Part of a small language model's weights: MLP 384 tanh GELU, 2307 steps.
Each number is 500 + 40 x the weight over its row's rms, rounded and kept within 0 to 999. Layers, rows and columns count from 0. Numbers have three digits each. The size before them is the row's rms in percent of the matrix's.

# q: layer 8 attention query, 96x96, rms 0.203, rows 0-51, columns 64-95
# k: layer 8 attention key, 96x96, rms 0.207, rows 0-51, columns 64-95
# v: layer 8 attention value, 96x96, rms 0.148, rows 0-31, columns 64-95
# o: layer 8 attention output (transposed), 96x96, rms 0.137, rows 0-31, columns 64-95
q0 131:461431439487499526503497488509523476531495493575518516536453496496511511494529496559430422481578
k0 123:488500480489489519444495473541538481526504539543438564527524467493564491498583417501460421468574
q1 112:495539504550570527481469510455468518439499498522492460458479502497579570382497515520544555459454
k1 115:467513473555533512499550558468402499495458462511528493452447500502549562388543534471501540466487
q2 118:484507437491494461496499398459456461547449551501516527448501511508494443499514493461433508464486
k2 115:504579487441538565530509477451474496566485533452520532507530516468542441469558473573447539466508
q3 118:540483519413465475518432527507498532494492508520484552502505531465481492513476536502556524547525
k3 121:477535548468460490503507466507494469514545534499496471530507573476469546528501516495482485510506
q4 126:471506520471475504456561460544547527527453490449455518514454512484577507440435551414539461569486
k4 136:527459499520416449437501476516527488534550480504468499506446502419588532445473523405485453509433
q5 139:512501560497388538552495495470497508501506490570458404455520531458507465482526490569504463556528
k5 137:545536550494504480569500511478535527499465429545515447452547464478483462488461524524502513500584
q6 136:537571450468553477527477524484515541519517493413469538444477491459463433482503510492471469538560
k6 137:482580448491510452503481547498556601499514524458522497493538490486496497474481498500488487531473
q7 127:573470500464503486458510537445448469551513522449496559550479511508460500478526463517409499573523
k7 134:512436504492502519489529536495485504518501507430481553487468477514484473470480475511409540568566
q8 124:517504519507542474497576490547486556497476522473512540434441469438504485521569475485496522478458
k8 123:570488486496513466481577457586511481520467527503469502477422498476489492457567496446529585443481
q9 127:478523479489379548449514524538529566501494467589485527466450504465533457477413502525473525493548
k9 128:504525533499410582467527459524521556469474524623486520462496424465504493497479494536480476503589
q10 118:478515462508492514525433531524479510497526570492515437500482517583565551529426485433403463548580
k10 121:486545477542504555502463546547476518517510537531426453509509451546527501536468536434442518559534
q11 115:457481536470558470499414422473478542491432539502511430444428501585563540532495523488461560478456
k11 120:509478531516566492488442464496507513455497501535520408464484542584527542575428460450538510484462
q12 111:493479516601542520496488454546509482498455595459522484475504533504509501484569499512523465567475
k12 117:554552523545526469553491478566554528531469552530532421525482576515504502480556524495500530555470
q13 124:530508497482410486465556537442483466560469537509546524422539448422487548540509537511581458455506
k13 123:505580497457452462447535519427459479573538534483507549472520502485572488533447501514527506470497
q14 122:504519518380436469474488537528494481559494473523517477525433543512456510511496399512503483419508
k14 128:501533446424452510513491482457486522579524472507489454477431485487416533487510457524452484432481
q15 128:460471501556504538523507482391484509529470502493480414455434486566550465514478437471506503529471
k15 134:419536480486560546516504478424557494503536491478423398442492463511561471510539376465485508549514
q16 132:487499461557532453544494464467480475464448577481483472536487511474420479507485525470497569492558
k16 135:447510432515542505466465431475475503496466480506497492516496542440440519510537515475486581528518
q17 122:446553458459507523536487494516518621516490530516493504460408522538543463458476488492518477531484
k17 128:530575427481517493567505507566493575517491562512535500514406446464530529438534520464455539571476
q18 116:450529420483407481489527462496495543507477599435449417550535501484495492478478523545514436576564
k18 119:508468459494481473472468477553494533511493526455431493560550496490475505483518574547529493557522
q19 135:504568593494517564523487511464537451494543541559479468510447460473482517487510472489447431511501
k19 138:461536532508520584528427524535555409493451525546513506472488511448546523474505502441487451500495
q20 124:461459623537600444575500422539475536524515434499434503488519529484513484419491489550465481467471
k20 130:527538565498594425584498419526458515493536466511510498512531497531534514458512492538501436494562
q21 127:511452430533534546561479554442521472552512374484499489458463501550497538491521496491487526478548
k21 123:521478441511542539482463541433469512532602458461448480462430511529456556498529512533485527548503
q22 120:526521521496507528460464490533490494561486485563487490445575531582521530480432455485521498565490
k22 125:526474523535523562495523544561438453526509517510476467456588507516426550492440461410510418525445
q23 121:529498440466547530533490439553446481518521486500522499568469487468462453542546484475501481554485
k23 123:512452485461518553569498470530390500495461461509488523593472461435547475586534490520526534527453
q24 137:551516496449525472494461554528578503535443569408455480488522469473517445479570456505479524541486
k24 138:538500497492553447479510572581527493532492531486450459530559484491535458501560534520441608435460
q25 123:537451510487502499462503484537488518525573487524460504466516502468522438497578518466538471546518
k25 140:522472461476482491494474486532492485466542439547433483445499460479500501468519529438538532505450
q26 127:473530551471459490546483506545485452463541473475580523484517480498451497443517507482519495556483
k26 128:509484559435457435542503494461484437438485477501543475496447485487457440469503575507478526507496
q27 125:496493502493538484506575488482462504456501457524473478475521543460471461458459473491462508556536
k27 120:440494503542578410512532512496459487426495511541486535490510512446496523447499515505483484590505
q28 132:516456551514535420540544498524485509525430462504504452495546475489441421515479452542427466489480
k28 135:494465562489505402503547482531545434553469470479486489477554492518466426544431450589497511524477
q29 132:542550413552496525534489482565530451477476516478504459444553465449513476536462431476484547486512
k29 128:532541474534471544455519463550513518474442484511553503531535485504455483441477459424464512562530
q30 115:480549526475468464527542497463544537534462479569554550474514529535424526458524550503471483518410
k30 124:539548526497462479510469491515565532520524455564497494450499453507438544480540457498430521470415
q31 134:506496541527511455438461475484567520545465476440546514529474515441516510465492510466474434548467
k31 135:503487540557478447436423490484528562492489423427480463537495472459511525497473598499524480522479
v0 098:462485474471474494537534458534472489518444514517408313501514493487517455476539511523552521482495
o0 095:523478499486458499462516590430572522465549523484526587460481495510432496439493510565461528475566
v1 104:525549398508497513503473415540520541545507467514514474524500531470530516507485483517537476499528
o1 094:476450527455435527538516527537489445538411483509466573497513532485543510531423518487421496583459
v2 093:424471484549476491524516477496512506487453414439496498430567514549543467587497505442492538532503
o2 084:519534504455535550472498500624534456592499541599555537525492496448493537533493558533554458478467
v3 091:464502545485526490456504497542514448510443509493487536461462498484510490487474426578473436549532
o3 087:461525467573471486526503525449535517460513533474531499476483479532480425526554631426581500482483
v4 095:476525549452525427443497585466486500568414513434467448504528440476560494517516487462548496451453
o4 099:510519520468489554581461441529532524430547506558501551487478466494466495456493507501431499494511
v5 092:424518464530474446560531406539519515499566550472549495508500517494490485406471472502526492446559
o5 092:548591525541544495420476505439449480510483436468528479486465488499523505514487510456490509541520
v6 093:528447489496496513476450509501568469449446507531477510533475462558592492541537458429448472523462
o6 090:488464566500518469543519498485434449538548476560475522513500537442459485432474543566491486482460
v7 100:464482469489548541537477443403522487486524564528560462509523462502496535467495476503615471502494
o7 086:550499472478479530430541462565545537529526453451484486458573594432460486477512510477482541478541
v8 096:495526441524456467554497436483531442516560560446532557502530511523498475416585547488522507497489
o8 088:481464505541506516477484524545452550504459515602438494468507490443497529512434446515574476479537
v9 096:490537526458549455463476421440530446464492555497548480464508512541432439472451555502485527469483
o9 105:469537474490480471420461526493408482450433450494452469485546476484589488547553444500479476484558
v10 090:531522539515438475534506431448525445535424458490489515501595448537523528498509479490523501509453
o10 086:442470389474519517471469436517441490505614511512471504442445521514518577495587508477485511453530
v11 086:513540498529542527578432507495460540529517558462488513491471447544499450577516523512503563482450
o11 081:527483561502448514478547484519485542527477440512537518464582498499489540494513523542547422511523
v12 106:530452535484452543394492553487567533462460488490562589504449487493475505531462538490487557554456
o12 099:486521502554557509549475527492479474478468442523467501503568401504510437554532511455529516451447
v13 083:499527470473458539543480561546572519401493606466430474521572499420460504548517552522503475450502
o13 087:480478523577538494426625439457441582473465424533466495472503525476521523500501478469533517514456
v14 092:453481493498439512534484480422571493451479479476464556444520525477527523470538540564499535491529
o14 091:563506494545475485500447562559494514497522491559552526445485429586470487569465450468498462512543
v15 088:452563452478479469526493514528505467484411570490493577477498527495497455537506458502438531500399
o15 086:519443483511475573468470546479602549508486435526434431470524522493538451531521569553540412500553
v16 084:381485511494512603525508514556516457494474476439495518527459483479503522461483515527430433476488
o16 080:480526502543439440488440443482523526465512536488452544482588499458452486552447519524490511407505
v17 090:486489526498517506478545529503492530536467419538516445520532511442532484459438446507490510534531
o17 084:514523481420482512497506454530507523504544509456509481447449508534526515439448464503490463501503
v18 106:558474543554523487506433570480510559549442561499529510441482503467455517483397478504555530446510
o18 091:469464465451513539460543459537541432380495556515416485584553460509522502531504509486527447484508
v19 114:494484562483537532561508559499589504554536465504536480508478514515473524567547505560490437554454
o19 101:517480459532515504491562586538444542401522543496516550527512434424587464513494500517525528491565
v20 088:484469536614506481522476468460465487551530534513528534472497488526493558478500434512482535423504
o20 089:498584424485474479453543502516479507455508456550462516514523441474518475596495572462478499503481
v21 097:548432466526475527427514494489516478504543476460453481578472526488487564475431505568487443449452
o21 090:533500524514552503511505513495498575485447497582518538497467527533459489588579448504521534502494
v22 088:477469448488531448484436488475454473492534543483596540553454456485529542494554513514618545436558
o22 090:530518556457544453521496550490518539490474534548474483416535493554511479470482471446513487566476
v23 085:468542491487454562518528477486526563467461455578454509463501523524541551452481459528486479501467
o23 085:453491492482492363471500498501491461533518505454455500541473469546436434524605525494438569520501
v24 093:529445468504555519468524509538444478451512521475553451438530449499545518544539448536501522472561
o24 087:423565542493466496564462507525475545541537516505496505525496517493454500442503523474486466493432
v25 101:476493493505537523510492514499565502511492481536485533459510493554442505468518466490493552409537
o25 096:524442497496479467474493435507481470480472578498472525497508508493439542497491468432480496495467
v26 109:497440518500516501540458488541519482471519567464541538547514495554531534482415489478493504494554
o26 114:547542512458473503447524445531434508433449470444464506537458405524549468469505450512494440492488
v27 091:558540513573502429503510496527480458512427497504519498429498499490514548494578563533509503505543
o27 095:463443482475497490523477455494503572543503498502532539559492577488446494525512463451446445486451
v28 100:517507508530424584390438496500482474441555521491553496513490525530484507486538509527407536443468
o28 098:523612433494546491534558519534434519477424482507511490476487455438457489554523503521531459547478
v29 094:522479503463489420509524536510431447479523486460469480520458480480527601494480554473478478494495
o29 084:540557478474481481497522504480539464477453556568487455508505590513448475438530485548438470525457
v30 092:493459491496566494505510492501526476472504487461526524408508524491569515501538495528517459493383
o30 090:475526451543443531468497478513466504543521547494489491518487488436457517516480455424506481512609
v31 090:526532505532531552506527486515538561505479508432502516544436457547512553524520505465431486425584
o31 092:523509526448535456483480489480408414483491471461503530419527410467412515549456501448569474548434
q32 078:510481476509506572430613515498520444453447479517440571450448489511453534497446540475529522545507
k32 087:568483493507508547462472505461521485462475513472491500420534423425455433500489466526528428483506
q33 081:587486460424493503478462534518507441490411520518462482539459540555484542455460419501565471576470
k33 074:495495492536473436503521493523482519462536451608475540508524486503443483531523466492558452573504
q34 081:583522488549453536522505506552444488519496463486507530488476512454543494520521536470494501463564
k34 080:519500540494421558500507496537442576547491461518470531443488570534512527494491455465474530422528
q35 079:420562480537471532476482468505462509496551580529475479464468487516494522468507495497494528551450
k35 078:535541492580553523518559530555415585500564519531496564530485452498504486544472464514502530575552
q36 084:540380489440515574537557568517512504522467464474498517484554455455445493447416519544541491454555
k36 085:530455511500500491495495601491510490557515512529535533480546584555542518456511504480561485481503
q37 081:466542479571491516491537536480494481459478595496538494504456502474410448501474533448501574443456
k37 080:495482410575489497498556542554477531470477536530542484475528556477554441524492447498553512430418
q38 079:460543512461506512531569542463499555537523484509463549468512430479573495567449499519514568575605
k38 084:539573536492485516516545504484456541545532559547522553442590485535528489521498576457490561500529
q39 107:491496455533525513514502485540573481496562475567436507515439489542474479609476508489528492504581
k39 091:463509538486477427500448535473536518434556499472538496443461538504470419575546483487466580534500
q40 077:491514484437514549482492477479436619469478534512551528488586474473547496459508544493530452512428
k40 077:556489506517495565540513549508469537518521536510492482572494488523449546462541564458558447476509
q41 089:527435457402506604528551501510575537447406450521436483578479491514514546554500504532469498469496
k41 091:530433472486501534580423465542509484525524490548576529519450542509495453495447457529513495500503
q42 087:511506479513551486475534513524558464447522424516528562484433448486547470558544479543416595485503
k42 080:485478544461542541538470490515490470480482529463423527429467553524506480522574461500499536468442
q43 078:511484506543430544493426470488525544516487427463502508477521448470538438511454454412449484529475
k43 073:519505490516486514482495566518541418533523499574421511541558482510464510440497471434422506574475
q44 090:495589512475518452492505499489494455497503512510512512461461541581511456598517402466459487514519
k44 083:519550544494499498419513473465462452469396484511474550478412496464469483598482500504423529541469
q45 079:477514463434500411500479497497492471548472565536509461469463532490534526552530551421434511509528
k45 079:518618430495447533476481523506424500501443487499506512551437461446549537526470541460552516500479
q46 077:526529477518527530492500406455471501494488526460470519422472508504454543531516446491495519514578
k46 091:469501521482542475478525442487446459529480476495502529368439466470504508529502474518596494440512
q47 081:573498506560509419504516517474557501514475556479476510514458444545482465505500492472517478522477
k47 085:518488534562491477537517575504596532480448507508470565531519495469539530559509494598482519464485
q48 082:509449468521510565504521472511567496482497472442541505470517451432520462558493459495425530447490
k48 079:502376490545483495564538507531489484482544486476474439571525483513445467527547484449530487476516
q49 090:460529514485526503468545527529483499514499506496420566502522500558458533553474518456541502510529
k49 080:453483475568613559474438487465538519544508553482513530472515477516527487518504535484529521515538
q50 085:532462505447483481533383420536474490509486441420513445549477507466525487496540473486492512449423
k50 078:511475517404522518531489448572457525499538506461495464559503450527476569498496550474528470490450
q51 067:552472445525503537546503504510515551480391571503578508410506489469480454491581536442469500478567
k51 072:555494518511484557549515482561479537448486405503499502435517535464520534419523473524521618461552